config.yaml
n_layer: 20
d_model: 384
n_head: 3
n_kv_head: 3
head_dim: 128
d_mlp: 1024
vocab_size: 16384
activation: "geglu"
norm: "rmsnorm"
norm_place: "pre"
norm_eps: 1e-06
positions: "rope"
rope_base: 1000000.0
rope_fraction: 0.5
qk_norm: false
attn_scale: 0.0884
bias: "none"
tie_embeddings: false
parallel_block: false
extras: ["capped logits"]
init: "uniform"
init_std_qkv: 0.0441
init_std_o: 0.00698
init_std_up: 0.0441
init_std_down: 0.00698
optimizer: "adamw"
lr: 0.00123
beta1: 0.9
beta2: 0.98
weight_decay: 0.095
lr_head: 0.00571
grad_clip: 1.0
warmup_steps: 328
schedule: "cos"
final_lr_fraction: 0.0
batch_tokens: 32768
seq_len: 2048
doc_mask: true
train_tokens: 333400000
steps: 10175
dataset: "wikipedia_en"
Each number is 128 + 24 x the weight over its row's rms, rounded and kept within 0 to 255. Layers, rows and columns count from 0. Numbers have three digits each. The size before them is the row's rms in percent of the matrix's.

# layer 13 MLP down (transposed), 1024x384, rms 0.0517, rows 219-290, columns 64-127
103:099114157141130119111131115108137091165114122180088106119169130134132145131107100123146164119092178126123129133126096150143169122156152126124104157140102143183136142124125107102122112100109133
100:113108113145137152099151175124132151103083150116098142127171120160194153105150109114126138150155164133133104145081102115118156169115101124118113109071098147079124121140109078168121149131116151
097:104144119120136113115179154136166104088124130099165145128165125182130104115163113148123100074118116104135164145122122131141120163113113147116163146102086097090123152115120149121129157137126097
100:121101151126153107160122131118140136125152152086145152102121165109131126152097117115133167150127135131137128118141138159155146099131077133130057104116110131146146138119172175101118168088097129
100:142147098143117137147111107119128134146136133104093134115121138117143133149121137170158134110123153134091146118142130103114100123147119101168112100127097115107109107132099136101164118119124140
094:125124092143133131096113121107121111122124066132120119097078093150120124144126126118113161152153133116135179135126127123117087149154129120131083165101119154114131145150116158088103158179140137
102:157120115101121088132146102110164146126114147103116127141117134121143133114147145151114094134161134157134121118140111165119167163133120097121117144133088087135182109106160087112141112138178156
102:089163124124157163116123151100127100152127160084155091137117149151085154124092138128155128100131114134118131121163091152103119137130124144112140144161113089125172144110107170190182135134143121
107:112156157156106161119077120204128065139135146114189184144109119131115115120163085123148129133137149126116124132084096110096127147090120140123112151114129154149099155116105079127090137136123151
095:129125130123122138109125127141192145149150125071095124158144098147132142116147142099159160163101089150088163159113117122126133151132104160077175087088142157131132141099120156124144130131096082
105:128144140144134125143183102118103121194138161128136107119088112113161111056161118120132138152112107136099120157079178132107119138075185137126133136131157099113104103111102115163110137170131154
080:119140119095168123148158149190111141106086120133127057137150125123114163179136142133162137130104124111117129133133108151145153163135159127142107091130126089108117127171117093132094129084147137
100:165107146094113144139138158165125129117126111142156120138121098176123108137128156097132116133119126134135146088128125134135119159103150176141155092128097142144127109110118099127141156150102124
090:134098139102111171121114136067104098114137082095091120108106152144137114125119129119143131128145132153142093104107156150116143112120111089173104076153117103139114128102110163124186155106095099
102:130094105169151086123170130131147167184138146110137164130191111189143118152046123160159128125141091123137123114119183114154158156134126151120137116112159121142132132162142114121117114106165101
099:147126147136112117103139137109118111103129150119078160186108169145141116115125157125110079164096096083164155133115096145101129107161149160177148139113148171123135127100109140097162170110116131
087:127118137120143168159128129151091074149136150137147166106116157153102145071112101145096160194148107135149123150104112131156102092157145115115083108104102108112107133175142132122125146125074142
101:115109105141109154126072159118117070119140159135162131168131117088127104144150121121091125117067154153161103103139155092126102117111102119122128144146130145158112177145138157122165154163136179
096:112099123102122167137131099103132118094120134152127138124106120129106097144107109064088124106121145115116156138076089124121119115168119118104110155120161172122122098144128138116108116159126131
112:115139090095112144126092152133152130178120113091178121133142116112136146112109103137090110124106127165136090118116138126120107132105145137115131113133117113103101128095102110177095113094144139
099:088124086129078131094116136136089138163139139159163109134128089139115095107114077132090165143148122131192178098122129098114124103087137116132105122169154120145135113113128098166116137146117126
091:137112108116083124121156105142151152115118102158096126110157149041115138099126124136095158125098143110136096149146156125138142129169159086122141161162106129171123156100100113156134117149077164
101:106103095123145157104123150145131116144131124112134142120063104183114168088163135123090148159125120151141085151130136163123152095118180129113156174068138124133127096101125145132110117125085135
100:139110124132122139120141125125117110114136126124076153149112073089128146116133103135126124137130106152126170122124153107133158130144137141159163109102097137128100135168152111076109132127124163
105:150132077146149140118164121125132131181148139125120194117148115140119133128172106128157113095105112145162139106127106162153097166132137135176166097131083180118132096135129114163146104147149123
100:123112123079116148191131160114122108141144122108109161164106124121148142107142146140155078153104103117187124114161144139148096096125111113140073164114136088119151158132114133141181124136184115
109:108086095153115122107116119149119075157148083126154148134148104127092130104119139121126141146145157138154142131173070114145145077124144125134117163116141118138125138142158141112131109152095161
100:114175158149155123109123150118164117186136103155098111159094116101136106154116159124112144105087127121127194109115115119149137133101136124131133104110140099122136112148140128121120119159143092
095:124149053131088120109166152133156127151183165089192119152097112119168135127121153170136147149134084123123084097121099104135125145104124136149109106134088125142100142153114111112135115108116133
106:141141097125120089133079101118147097135163156151156115126091122135133078102080132104134115104168091171127139101115140135150130125147118175146154100164126164132141162138113090078122145146121140
097:129180116130130128135168137141114137131086110120113111170148123129118104108107090077089145134136136131148103138100114140127142052149120156112099165109123149125183140136113090116105139159096136
107:135098138111160113111142101105133151083082156149104137130164159175120156133096171111106101121120134136128094100099153143147123126153115128148121169138129126157123167114133101136151114093086092
093:128130114112127131114117169119120134160136136117166140127075101166138170136085121124122139134148085129092150163142105100126140079138122097134112149166146150113146147157105101132123109137127131
096:111109129123120124149162121142122167156131120173133138122122141165127103133063137144118126141122083121138104127063158143147121129150133100140108172147142159153164174149123105138101118121131127
104:133167126082131127103106171134122125099129104133099164122146098135099083124142116089131128119072153125127176134121112141092116124116113152115145098132105077138147112104128088165130168130136080
104:136128142157155156120123127145103153088134166099127089140106130135144135137094124107129162103139083136114125153155121116123121119157104154162114132082135140134117154112108111118103147151096130
105:134126130127110166097115127137156143114147143149130110117093142101092169117134113124118143116139111143076134140128161160109135121156132148095111135130117149119102087114122139143123120161140113
105:143121106135147142095101150173165159105114103120094172118117142106146128099123132160096154105099129112135148096107141137094130096136114129139101137164109156105087114106112136117102098167122102
095:103124126098153105119101098094155131112133102151092131120152153115112142128095092139145124117136106112076151158146110104082089117086136127145164102112078108102096088126080135168114123164127118
100:115123151148127090145123129152119093109141136116137157139138085146100114150109126138131137090113162118136162112161095142100098105122160153138095145121108147124135110129104114105128144134093161
100:132142079154122166127158138097185129127117127099114105114146126115096113109164158107133073146116129127101111116092152133156075187106106127148116135152165141138075079109189140103168110115121143
101:117118138123113140133157100163146131149097143137095143141160098141130132099119099146138121139156120140112094154094163124156133122126140103113133152148103141103148157147150136100151121127164110
109:170118114104130121095157131074147122130136178123101155137147123127164138119149167118098130142143125124150121176123119135160096110105088142147135129117177119088090138111121109183126170136112127
101:109133113115078164101134153166154089133086108172161098171151162152107136155107176133129135103116141110135141128118131124109098129140123145150101100118149139094160103144144144141144125108143150
102:123147125090130109114141112112156124114114114101112118161134172142127158077134142153098131104140151165133132126103123111151092081142130134134144110136160132143160162082098176086149100134133148
107:126096137114156143135133158135096149087095118132130162139150107140121132132151168151143124141113147096122159100150107149148132130125125108091107146120131089094144164119138177124127140112115113
101:128133115114134156190159128101105137144091114139128125112103131161119134131122099156121115130143179125124136131138112115187126141146165117149135149135116123138123150135132116138103139123143140
093:171162116119127153146126180138174116127126117145130095155124110142152107108150147088090115185097163100096110180120128098121097099155107100108133132136183146114154107162149115110124144133115106
098:160143146115172127137134096080094092157135127131123089110158105116126131109123139092091113120113112126175126116123153119109125122135176143112108146104151153117118095131125134132107113141173081
103:111149077091152114127098114100167119152126124110125158118123093164182163107119125119146177120126159180118128097177096136093205120118135122115114139118122115163127153143122152113133133123105102
099:124112133157142112121093122137103111158170119109101115129122078138167155146153120136153124133138124101101134166116126105135150087146154134116141050160100127139108115117148180116106100157138126
101:155135093117097138090138132160176167110090150117106128114102086156156094126089168114164105092133150139161140097116150107147103110164103103115105110133096122183157110127097155112125157120133118
096:110123119119112132121115151124116124120126128147098134133123148170121104154118160177135098165133122124143149116090182122122149121130132146134118066163123139147114130117152109150155082075119100
104:153123134175101134106149156092137144158189121099147171139079113106116146149121135121150130124147140149135124140126138121163096123138110109135125102143138154136126142133109132117114106089125144
102:132160137132148129158138107119121138085123133135147099111142079134115118146129125140144111118095138060075129104141129152166138109118127116092149152130134113160192141121145128162125126138163088
096:167158123119136116087129114107124133170095135138114122094157163134140097117196094137117120133101123185125113100160092126137093124159150138099124107114094141084164105085178149108143141129133119
103:128116173145135128114123104152182128130127111136091075140103125124084131115155126138144125140148141168135157166129099141106111122135131162117124120145199138144106126133136158095160139152097113
111:122135124094129066140171141165086145116160140090148161086128141145137144124135081109104165116129097110154099134139150127136155118109144140142098138098082103132154094169164117118160133127136077
103:129147083164131135181158119140115157065113106137126062134130148137109133150126132112150111145114093145163169127157128121165117141078101105117149140135130166130155116090156139136105119129103131
103:153127123131120144114129131130136128129106135099128164124144100131122136118158138192127117121102095121172117136147098145121103160127150143139146146097147127128142176136127122146179168132114140
096:118161140170090144124090073145154129103160146171146114115160150134145119112097121125108116154124146127100110160182129141143112107160124054148096099087122146156125158122113127115118123130141171
100:128126115143091124135128119120131131084145094128184182128137101109148131143174155140094145120127118154156126140155084135125114154127120074139127151145125142165120090150158127120103112115114188
104:175104132138105136146157125144102111143188148149137113100130096138140114139112175109121138084111132121115128130134119097143144095132112150122120146126083137105155124115134153092070120079102143
086:127131114144139099186144159163128180142147111159119114148102114147129162122121171138111129146100125158091116125128117118167136123111134157085129117153102117156119133136116160103079066091091139
098:110126102117128128142122151134107153112155118126109133140083097122150101132107140122154132155149160142105124152138133139188157122082149102144133080102118123130093113132119149141126107105124114
104:091097094144092145102179101154139142122112088091148149106128114089105090175083130118120160171142157111134129144122127131161090121126152119127161147125104151141118117136129089143127095145160109
103:150176087114105107107090128125127123166140110144136147144142131119144139144213147133150115072126146143114156119117099138149117141154151123122149072119154130120156088116088109143122139125117104
104:116127126107098101159150058143163122113097135097135108165129123117121092122100137093101133115164102141148119121161149093073127125172137149122121141148157146124107118109130116121124121117159162
100:148135146124100127181149113198155083140105096153160159140129165178090137140126129115094127110134130141149122139175116149113103129133153110131086130124129082128155106183148090137152121147135128
096:154108125122119148180138119109130110093146128122115152092138129122149127134127132129112124112123119160108107137110164102107123136133176144133077116134121097115064159070083107085128138128137120
085:139118163107148104111156116125102101114164131150132115103142130151156068141149100141137138132140152116111108127118117154133145129149141107125109089176167192126097114102130098143119137094155133
085:133133114107102129113140126140136130128148112141108099174130113115123130134104255147142116143107115146122104126135132129158113138091122140112091113177134125149139150126115145144054098137116142
# layer 13 MLP gate, 1024x384, rms 0.0575, rows 220-290, columns 64-127
102:140132120197101107108153131136155114116115159153142122066142153155170140118114099167125102120100139146116112090152102112151121127130120141131125119109116111097128184102119114137156137134133179
097:144149131159094180113100133167108112163112138100111136132174159096139101157160127171147132074134127125107173109138102124110147130141111160155092139098128136163161106146124106101144180139097212
095:176113115120128155113125120081096118072128120129093126066110166138133162091097085135156166129117142132131149138120111139131121094150109129147125147151120095128117103143160144083150131143102136
099:148113074142123115144098156132143141151115152094107128134137150133159111134103110187165107137161149109156111087160124104128066130162124107157096107092111100134111126122142148101157151125156117
095:136095139148160138122126072107171129157108166125148135119170132113136155107116120145091119122093135164111085139173120128105129141117146154171138190098135117111157139148130135121108131161096162
105:149114107121071156148138128148135144146127132157171097151160134121168098066138119115128149127068147155106128092136102117155087124143125110112124135101077080149121124100134168133100132121096178
104:125104165167122087127145096141129106099065183133110123085127133154101147125130105145131091099160132161177139123141105114146116136159122135112096131144114097103143167085123180130120161150093156
108:142110086124090165144083127148143056164152142108130108170088108096107131137140164118121135132130129089116081142093170137106130113153145129107152128100097155122104122165124117158136136106150098
099:111138107130134140095158151141134143125135178104145121079110128121078104134122104083117096109135097131129131184159149096118134177119118097146145079114133048100116168152109128140142151197142130
107:157111115107111143130138113125082156148095164107135078105144154102151147143097124147157102093131120115143119153156153128130101151176154133147143149128117135141099152131131095131118144125137133
084:128116104133121117136118159176130108118096121130129078147163102130145168162143122120129124102099165141158165148151080160122129131152125178135114112143110122101161152163133115103095123107169135
099:134093143131126140121189117157092082133147138106111126126158134116159127131122118089109065126164148118100120119123110108144102158167107122130174153107135120142117124080160102116127181085084131
094:163136096146124117111148101177117102145134151139126101157167159145146147106151115162148145095134106125118138147152093156142093138133128144124124135109134150124151116137163103130100123088152130
103:112147134133151113128093143111134142118058137140133108103127110157172119092179105152133124141109170167146163123122103164119109105116107176124130098127109096107125161108113110093100139149150156
100:126139077117146106110131132142122105086142133175112159132111139114127112148139097145126114155144106129112090147113103120145106111141121152162114115116122127129141133124114125082120125131126120
088:080144090154155122133140109131152121098115103140142166129122142116116074130128134112123106108154129090105097118142128122159135141084158136123121101145166139111124106083092130112158136104155132
101:128132134130092101105099096165104157111103119089136085147122156165095099105122138185154124140097125122152145149150101141137096101119148098110115208091105129092148156083114152101146152127103146
096:134122157125077144129095090117164139141131171135114103116142142114163079077135133201143156109132097102085119121162166102119094096102118104123148128135144124137114153114064099143127145119167099
110:144086096120113132140178118138088112150135136135131148107149152089114127121118129182116194108137074133123135152164111129104164166183151154157110117146138140157178127144176165091150185165142150
099:138157150106125144158113171183130134122105156128134134168142097125143120137124106156131120083125084147124085133116146116166143149107097143140116130120115158119106117109141129113132096153116127
099:117123103157126150123115135095124114133159119135131157137156115146166116134153143129157127145156123141142129104101119140111110125102121115117116149126124143091143148142131110084121162091163117
103:127155173141156096135128110124123118142159160146154126083153134167094137081106137089085169107121162158137139127110154087165071137095155155123123132128104159155124137140111117124147157132099145
102:152116103106122107146122175107131098117140120153185113139108130138109150124178131168123156153090139163128108152114142168101114146157103124152129145103126132124134105117121118099152122084124118
102:140087151116116126144091149170120116157156106147133115103140153120161091076145166145127123133077067116111133125181093129139098118092126088133170092174144135157127150097183118156136163123141126
098:133114138141179135125118138140127147127144163165099157157165139138213145126112094160143166130102119109119131109134109132170092155155085111105165137096092144147135150109176141108113107109093144
110:112151124126141153119131138161142099127110124148115065110155114166114130109112130157136126129130142148150176125143124129156135126133097137148144155141092121106178131153104178152149149170094110
101:168085123159152175123095152074128092152085136090120129114160113149139164139084139164119136129124127128104093094146121086117089172124185162134107163112134130143160112161128171112111137126163143
096:168164101132128106118123144106117115090150174099168133126127131090102121114114118115118076093110143113156082129113131141156113139111139156136120134156077127124095143152133118130176118111149149
105:131138102169084101126111158174147110144150137142142140130137122132120181101164147162123157140108159128099077156142066147154167139101124145138137132159096142097129169134166137172111136136096128
103:164152148139126108132169087139124118132137152161164137080139131094097121102139108132078139124138103116101127106106137167136130172081133140158130128130110186124119114139163162138117131115115197
105:113094097151100157129156142149138089146168123128091111083156131131146132162133136110131102100105131142127086160160130172142116189137139129165154135134141109124168132100142118129142139116084135
093:087137107102176122159097134151105125175159146133131113135069123165121154159160113130111160161132109132134131163118126115123124092160120150147148160135149141091157106157119106075137112161123111
099:130148155146142134143066121095157086123111145095116127156136127118140139100175123119132108101139135122091128091150157121142124138120153136159122130045135088110108112159132150123164189174145123
104:131137108191128142128142144132062125158135180140139114130150146131111163111122120128125121109160162112137133129111140166128140119135117105129127146132167153099146168121110097112112097113103178
097:104119118151149135119151163138100123106163178139135093116195121096119147142149137118129138131113155159145154124173160126119113134125065140099141119130123154155151143143135105102108111096130172
103:108087141150127144125118131112132180134117161110136158145112122113118176115136134115159112113156111145145092119143190137118135165135109145110095179114122151123127114167115133108143165106131145
102:140097155128122097101180148114112106178138173141150172113157156109148151136163090153162133117125106144101111133156127123114086142159154164142120154135094131132149147140125148110156150102108168
099:177112128139125155141136126157179145119111117108120140134085149102119128113150140145135125103145159149131095130075143124122124166129124147099074141073098157156141146210117096133160112091142157
103:112122114174153122163123167079127161129136156148150122098111141137141104078161093144104125149121154138134173111122131146125097122143089136136131141124110128062119155100131169109149138140107058
100:113115114119108098121133119159125187124181164166135161158130100086130111049133126107134139135123141124112097131138140149126122121118130123120127117139125144162098143136107116125119169131095105
103:196141113153145139120105128117108134091146165122124160139164124153131130095147137145141116117139113142134120133101107198132124130115152107137129129140101131118098162083111099106177158105102114
108:153123147106172076134118109106139111148119158190122166083117177126152126129117100142123140108124138108135103068100100132158095153160110165158090119143088133153123158126146155100166111127113184
105:145133110103114118112166120169085151162089166133121121165144111149130143117178132156143147087135141110111160134156137124118138127133078159157096133108164102139096089097147144082154149139133153
103:074105103161103113128140136133099125135073143129148120129136153127146173111140146078184088131110114120169103145150159118128152118157154131134132135111098088163130155150139167079120165155155169
106:131140101145129141111122113134101153120138151196146137150129129169128109086144094155130181123109084130173122090149123145100144144117123132162115109119133138112096145132136111125151159148114097
104:134115114092129167104114164114133132146153114147111131147096122189115126054132144150128156090112101164173107105168121126123095130142128130126081143140121140143156127139126149135124139194103143
095:175110126158101120143094108121116141107127090125108150130156147061163106136109138176118120092128109140137110075148129135150105134126148150166119158110084107152114125134113164153182127123133122
099:144102123113091109119132133144081105128087111122151123135170114119172066139147075113127109113107129113143100097171148120148133158150149161135091163131111099101092144128148120081121117105159136
104:123107117123133117164148108163142112078163125163120144064182102104104125089129135103105171128128124135161148140143112161127129126154118170159131097109151123138140149152163107128116117189107139
100:118133128143162154113128179142113130139126127151171132144146152132096105082163125138124153145114172130118130133095154116138148126116108107104096138134106142134112127132110096121101152157163096
100:145165127144111132125130113106124096116120152122154144164161109114106111171126136131146135134117145088127109154125132101212140177148181120126118181146106166140093113137121101122126155137086122
098:184137140165113100131163105116111095103140135090110120127139129108110149129126128128118140154133156100115109119148109128136117158137159129113096125127109123137140128157137127123128153124125162
100:125101103137126185155135115122165091102153137148178136084108152168120109074114110140164128107082115171142115105165108195163138112093115138148119131123131136109155168149151158110141161132163135
102:212148146114089157133112111092157082102128137153150139118183118160144120098133096164185128078082140129120119083108115168112131113129100163129082108117134085167103139165155084079151120130097136
094:128082106128100115088159119109126132116093111128153157103126126138177138104181125156154144102107130184105078151112146164149128092148174117152090131125123125130100078128152162110143130144121143
098:208107145130083138145129178119097110148141123127154108121179120113112152119155142146152144054075124128121111151125110119120183127103153134134116116154156118145124121148108129097116124120124081
103:161167081170097111154115125125121119097123132123192150137136134132130124110130138182136120107125112138167091124143136164113126119109132136151107139081118083085144128109135098106144122120172102
103:174076117140156122136117153111147064135127145117170183115153157121124168147176101176127140156133130119088129124113141142128174156113150131144143129097143152105139123143126141090146139114159178
099:131125078153148109113152146110146106080098113145114121133139178114144145086146066119143095145097164103134086084151123127181148102133145110101141112116113119127124136109163126140132116120136124
098:140130134149153097168166149158159153126113135126143134098133133132145128132117111152070153123149122142143117131115144102165084138156144223103158110100106116129127110144128173126152119102132134
098:109131128101112130171126161122120130092116179148145139080154117111151103138174124107166149157107094121084131163150132140159102159116162124141132136154151141134075083112117128110171133125118150
105:111111102135103113096114084098169133110106171157104114121153156100138131110141094125106109106116087152133096146147135171134125167161101109139142072150150068078132117116155196149128144146132152
087:134126109114139137136122107121118192143124155124123161111107131161088116089125130159105128158113121143176141093150135170145151147167160114129135127128140139078090129115117114141108083140099134
096:156120132117139141112146159140084127111147110119136145093151169129110161085144087103162106149103116107184132136076119126136090160119106119118140100147110158166112107119078080104109151124132121
103:167139137124100133128112085155074124143139121090118174116143126155133122104090140147147124143135148118107108107119144152164142189110117129140114096121157145094123126166164079139141136143139111
102:120163130091076144104106087149125101132162128137121128140145151122128164127148123130142120084090142120107132119129133113113123157165146131114152113068114109163136087109144111139137145161126096
102:155130103141141155132156141114070130156122136117121148093098129122113147110127117161150118143100082159120107106116129127106147120121110147107084104113088134115121175118137146089133146135135130
101:130165142098095103173146171100164100112109115150084137102103146158138117144147149160137165110140120122122134102140172131154068166138136150130135128134109056142117148176096158116146143127104078
097:144139138102123174146155129137103156142101155145145131086136125130103091091130118176141120115107125135152134087121153164097102137131155130174122114108120129115146153151132123097136121137100139
089:139128130149100139115111095133174149172166156125140146137116133121149159084115154125139085136122123148144126098119153132145132119087092149136156164098125106143134114122109106147152089135116141
097:104106103113097123122138144139095168129128165138151143133132154132127122100096135160126102107109121145136100079116157153120133159143113152138078092139088141142140156106142146136122167164124163
# layer 13 MLP up, 1024x384, rms 0.0589, rows 220-290, columns 64-127
099:143093082118142114114137133101148109116162163112158154153117143117161100118121154051137157096089143112102130120120151190130137131164083147143085135096164151125155126159155157108112140109089091
097:130126132085119136125137150126146097129114122094119170157165113106122149148123134098141148161162106123119133117134120146100114098158093125166103145110134117126142107130129111158119107119139115
095:149101128147145127140123133121120159156121163097169137156190138074151124096149135191116125125103109151166148086152125159133163108164108124160131133116129129124096122150106113182121104140114091
101:109120143113104121130133135084142101114130095099146147107099154124158123092168143092091136108113107174096117207135129168166167130138152150121145131124147133120147146152138154151122145138130100
094:110127118119130143106144128169168099176121152136129139128148139149142185128114110129100137129137148167154150151104161133120122087170164153109156108124141131119108114178100126128107082136139163
104:180132115125155113123114134116071177148110163110138124134143167157140184130133107152105123131125143099186156150124127157100158139112094103145118126131130116093118133130128109132113159163171121
100:118141129137109129139152172150126119154130123129092130130072145117155113105133137087082160174114104135090091133154119112115138092081105124162124134120086135137118126141144094115112074084128129
108:076144112112135140127113130110127102145156125131097085116121126166104144145121116159126127150079157130135125119093131124117136105104135115091144132129095066150165136108118155115110130126159125
095:166148139107155130127162137148114149152093125152117159106112144120107146091131105129142107101144133146215089108084124117135136117087155130184100142129132103141152132123157105134152115142096159
104:162154122131107117112117134108155119140121155102134153151151149160119159117111135151155155100136135102124135118079128153146136093112119144138145117080130131126076129133128130142146098118111165
078:115121154140138114153080118108136141125182182161141170091103149103118120129163138143161114109122113137079147089104135081143111085138164077142125107162142157127106106102084171116170161138102135
097:139124159139120130106173134145128093117118115099119087110164115145143114174137135077100091094169175143102138111140118116138157196134129109157143139143153117140107121099116101122106151117092108
087:135119108121117137109109111141131126138118158134143104167154129171133126113118154137128135098122126148115154137156117136100047142156160100134092142081165145162117087120133113151149138084165146
102:131122106128127157144130070138120110154145109114124119117117098097141117162115082151127099093102121124110145189128151086143169121136134114128153109152129129141096110102098091112123137137114160
097:074132121144112136122111134151163111100125100162099139076104170107154133169119122114091100123164110133109145113153123159126153105129126142115136092117111149100136127077179133141163108129140137
087:096182098079139118124113110139174150167114094130132135114152093079167116115133122114119142066156136128119123118119132101120143131138120124093149127121112124139143135138126125174077116126154092
102:114125120130132136102096101076140093136153104104120132169123135150113096115121143116140132138122160102169085135097098160122120133136121119185118105139070122137075141093135114149103153133152150
096:188128109142129097094141097119145176174108130129130102144159148139104125081125129162140062155124125136125130099141145157137132073129114136088117106118109117135101117109121153122115109126112133
113:141125124125104135128130120094115107141083109140119149121119152142113108109135142140087098143054132081120129142131133175116100150070115112083160130153138118089113115107121107141104101143138163
098:101105163126140138139097133114130113148129100145128096091114156154105120145142157149154106190110136144131109111095160144179143148121171113088145127176125126125135111116184088147155118059157120
092:118100118128184128162116165092146132162141141138130151143138131168136101138093128068131166149172089155097117139129139138136097137102100125138134112115144126136118095142096136144158123123124109
101:105084107138123136149134123130148144166088147090127145090141139107076129165110135114164136101102129130101129118145115133144146105109181126113102167134123089109116097132137196109126127142097132
097:180103097153132103127082139105114108128107144135106144134128070135149141149129154146130086134107154139139097081102124119162151101108151126120109122132159134086117115125092159137149140110124094
103:136128160120118149138121159166113126121125140137155076112157133162085132127149118096131155133084121099158138158170139119103142128165146157106136157147144139152162140093176102129117107146124127
099:125132152089128137107157143153145175127143089142117114111105093173108093149117093083070169179110169138138136114127108122113116128170104163100174121110113121113164111101104179137148131121102105
112:144152173098149157141105123138109171114129148101145133141099092149130143125112166125132147153121156165122172120134136129121143098136117109100150105158131132111114136144130079143122077096148142
099:132117110158119153120121122142157134112181107100118107155111113092127164109102141109131113159126150136103108131132129114113131087151131050145122164115121144115096079135105148131146116141106121
092:101096111152083116134154114140158136180116156133119122081123159109144112104146125166122167164160095135133168118128120120103137119121102144118132122096129135112185121147127158129114134135099098
104:139124126136135092108126147128117125102132120129145112125108107172096107151118151086141137095125148130147120118095183129133104176135151123106106123155134117131143143147113108131154131101134109
096:108138140142093102134146096079125138133168154124122109101137152136120110149157128165093156077134168151084140110095127119144170108148133133155108127141134156127118125121094127132103149115144131
106:120135180082106152112107061135117129133131120153102143142086122151100094092135142138151117103135092127098171128106165114141136121182100142148130099118139123153121141142142171143116134121106127
092:129130119121098125114126086123142140118129101102152154096123158135145128136095113151134135159141149085151126107139148096119150155122167106122149129078114110116141145126147151115129111093104165
096:128098099172175126078116163098132115108121184071120132154160125123137163083173129139131160106148150153144165143118114090133094109109147160090140130108106114163129139127119113120107150124136164
104:068146130150150093106182141119127173156121138144104137108114184177153175130103107133153124127145119123153170136119119148127113123153130114112137129132091139126163131163129116062137080141128103
101:170112142128128169154114113081109170107163141123123141131118137134138168126150168092138114190099141141165099108114131140107140113127112144092180131129153082102150124102100149155137140121131111
108:091113181164113164172152129132148136125108153082160153112073148097187097145106085133145135128143156122079098142145162120161155130117111112085130150154157104137148106120086093132138132165136105
106:134144130102135193121124164137111123073126117137136127160114116111112156140145115155157129079113133128145137100146125117133118159122104119158122095134161130113084140146120120142126134145131124
094:112124136103167135148168139121082172100144166096138133094115104136119130144124117112069119119139180142176138137118129127132084154149146091138158163094098151132085133163116164136113087131079133
099:138126114131114101083145145138104106139081178104149126116129122151160089132181111126125121128114139122101134124191120143145116155103144156128116144188175109098115130118111110119084127155108134
100:138126137113119132116143113142096128089122083128143103128113143113166148072094112161136156152097107123101085108132112097114139142119108111151097144112134177143114088105113112152135145163142152
100:123127121158199121134192129134135128115119145127151111066106107121112155109112130084118186155133146122112140109133157113122086124132129173102157140133118130139146111124159167141135066078149119
109:105128178142166152124175084152110103129136105126103111116144172115128122156138123145108137098110165135105133122141121146131147103103131137128142128134142098072107126078095123125121111136095121
106:109090158115130143166138124198149158135104158158116131167112089148158133126155147098133158154139170124087129135150145131134135150104136135122164148072155146160086104136131119088124120138144134
102:132148173093113174161077098142114156139157134134118133148067145125147071112145114149121088128127114154160099138116115087128149159141120113129119170133120114117150094119142110083111128138122106
107:129136132122108114097151109068106151145087068141077102145141132140098104154132120096091097185166108092125118171118161134111118117132134151092122115135148081083119125093114113112111149158134141
101:133162147177099111163162126147156117117098133097137104082109125109115122150117146131126169164140157108059128139112101098146120138119120156155154098100109134155131147146118134134142131101151119
086:138156105152152123120104132082117104108117091099128158148130120081142142150160166135113110102152164151112142075149170062126104122108126139149157130131113124151142146155123146132181096147136116
097:121163111111142106090153104156160110140115091129163120137130170131088157102123124156163129128113122141128160122135116123131119138110143121096130113098138140099153115134140131134140133115139151
103:134110088129117144129127125138142031084085132146089129119134111106116140159106108085123121111123097136159113107153117135126182114113114140118134082171126167166124135136114109136122107179116134
098:156139110142099157178128182135066118112180092101103118149092127156172068119115164152139132114110131150127130112183165139131111105166125158129101131135157133102121134146122137091137119131133121
101:172164142135126143134127130176130149116133123121128154138120121162124090163129110139157146098158118108160110156142136117146119171105137158133139149086160110119132123136100153137127135126136104
096:161090157155099118159138129120145126119158133111119133133154146138150137141154148134105120134146173140091136140142154147145105128109115104106103107099100152124163107174150128119105103117121151
109:100124110090164167138107092131172077132164103145159108121097115175124113148113149107124122094141132155129136131120164160133118112080144124134130094121137131111125112109151104175137127115143115
103:098127113155118126147098140096126127135118118145128128119074121115087167133138108147141125120118109112128104128093168131140140116130128052154111143156111152144109128097113127117083118147099085
094:048147135142078121110112105078136131108178142102136136137126128131125123126080191132135131112170091150143099154129171107120150149119099142136110121153159123167161125102109153167119119139108125
099:133127162074118119117141102168109160136108131118125134097102156125134138109117118138061162136085096132134085100143121116140126160164104099104164125137128103119127109131144144130109119125157162
118:102141173096148116098129165113161099109132099153146149119116130141136130171094173152120177095137095080131159151098169115104156110154148126133126152198141103144115128131124120122096136106143120
106:139107129113186142117088176135155120141117191123145153142110091171135166111153094142108175175155157133115108149088117107136134101138145106138118135102141172129134078164120127152099138136087140
101:135098144137126104094118097123154138148096133141155128174128181126120122123127149154133096166125136129145112131105120109120116135106171147148095180145121140120167134114111166153159137160153132
094:100109172161176132126120141092105181114125107155130078129146142161110170167130092103134089102116103113129123124149128153141140186138175159106154125117155120095171107151124172159130111133150121
101:065145143109114161160156128145133148117148063146147092114136093155094122119112085161117140153131160110112163094119133178172105071128181130107145129168136101118100180099103109126141119103081083
104:085133083129096114100088135081123106099137122135123118147146099109135145114108150135157116089160144134075173099087181154119117146154124126086100178114139101107106171130119127125141133130086092
086:131118126111123120086103120160133086106131138102140141094174127105102142117129117148115152112125117113152156139178132110093146152133154127144126152092095108125104153085138102150158168163174083
094:143111102121153092119150099122115092142191154097112100153149099135161140092166092121149101154194128142147138152119147112083113116163140125164158120095103143130098138092139087121127142170122115
105:108130154138129122057114120114161150170105111113085107155151147186097137087132113139173137104128150120085132114136079154123120126140121120131115139091114076112096156119145139132137155118180177
102:132146079096124126126145111174168102153163133135140160140116130126157090126105153145126083115175102097128143079168145133148140146133150145110149113106130103147123185123152108130129092070165128
103:158120145136110147102116128121093132104135128123133114092105154143149143130124165106124122121137124144117158118143121122117111102096102104133122105105095147075088134106127118136111124173145157
101:120115127139145116131103120115108177139120154124091110131122141131135173111137124149130157140113120165136127144151112141095137114105108140175114155122145124108106078148124124163159144142152170
092:100140138104118112104107134180137088069141101156105121085146141091137168112085121116113099090167113163122129145132156106120142144108108155155104122140102141175087140132150102135127153136120093
086:115153113113112140174146144110154137118140130108134124129151120127168173116123157164126126140140121151120137154122136138134120109116130107111122149113172150162118129130089116127129104131133137
144:138138111101086144125125131132119175102149142129127102173118078133114159125115158138181063107124138124110143120163130133121143131104104135094119117171133133134102159088123140157085130155132131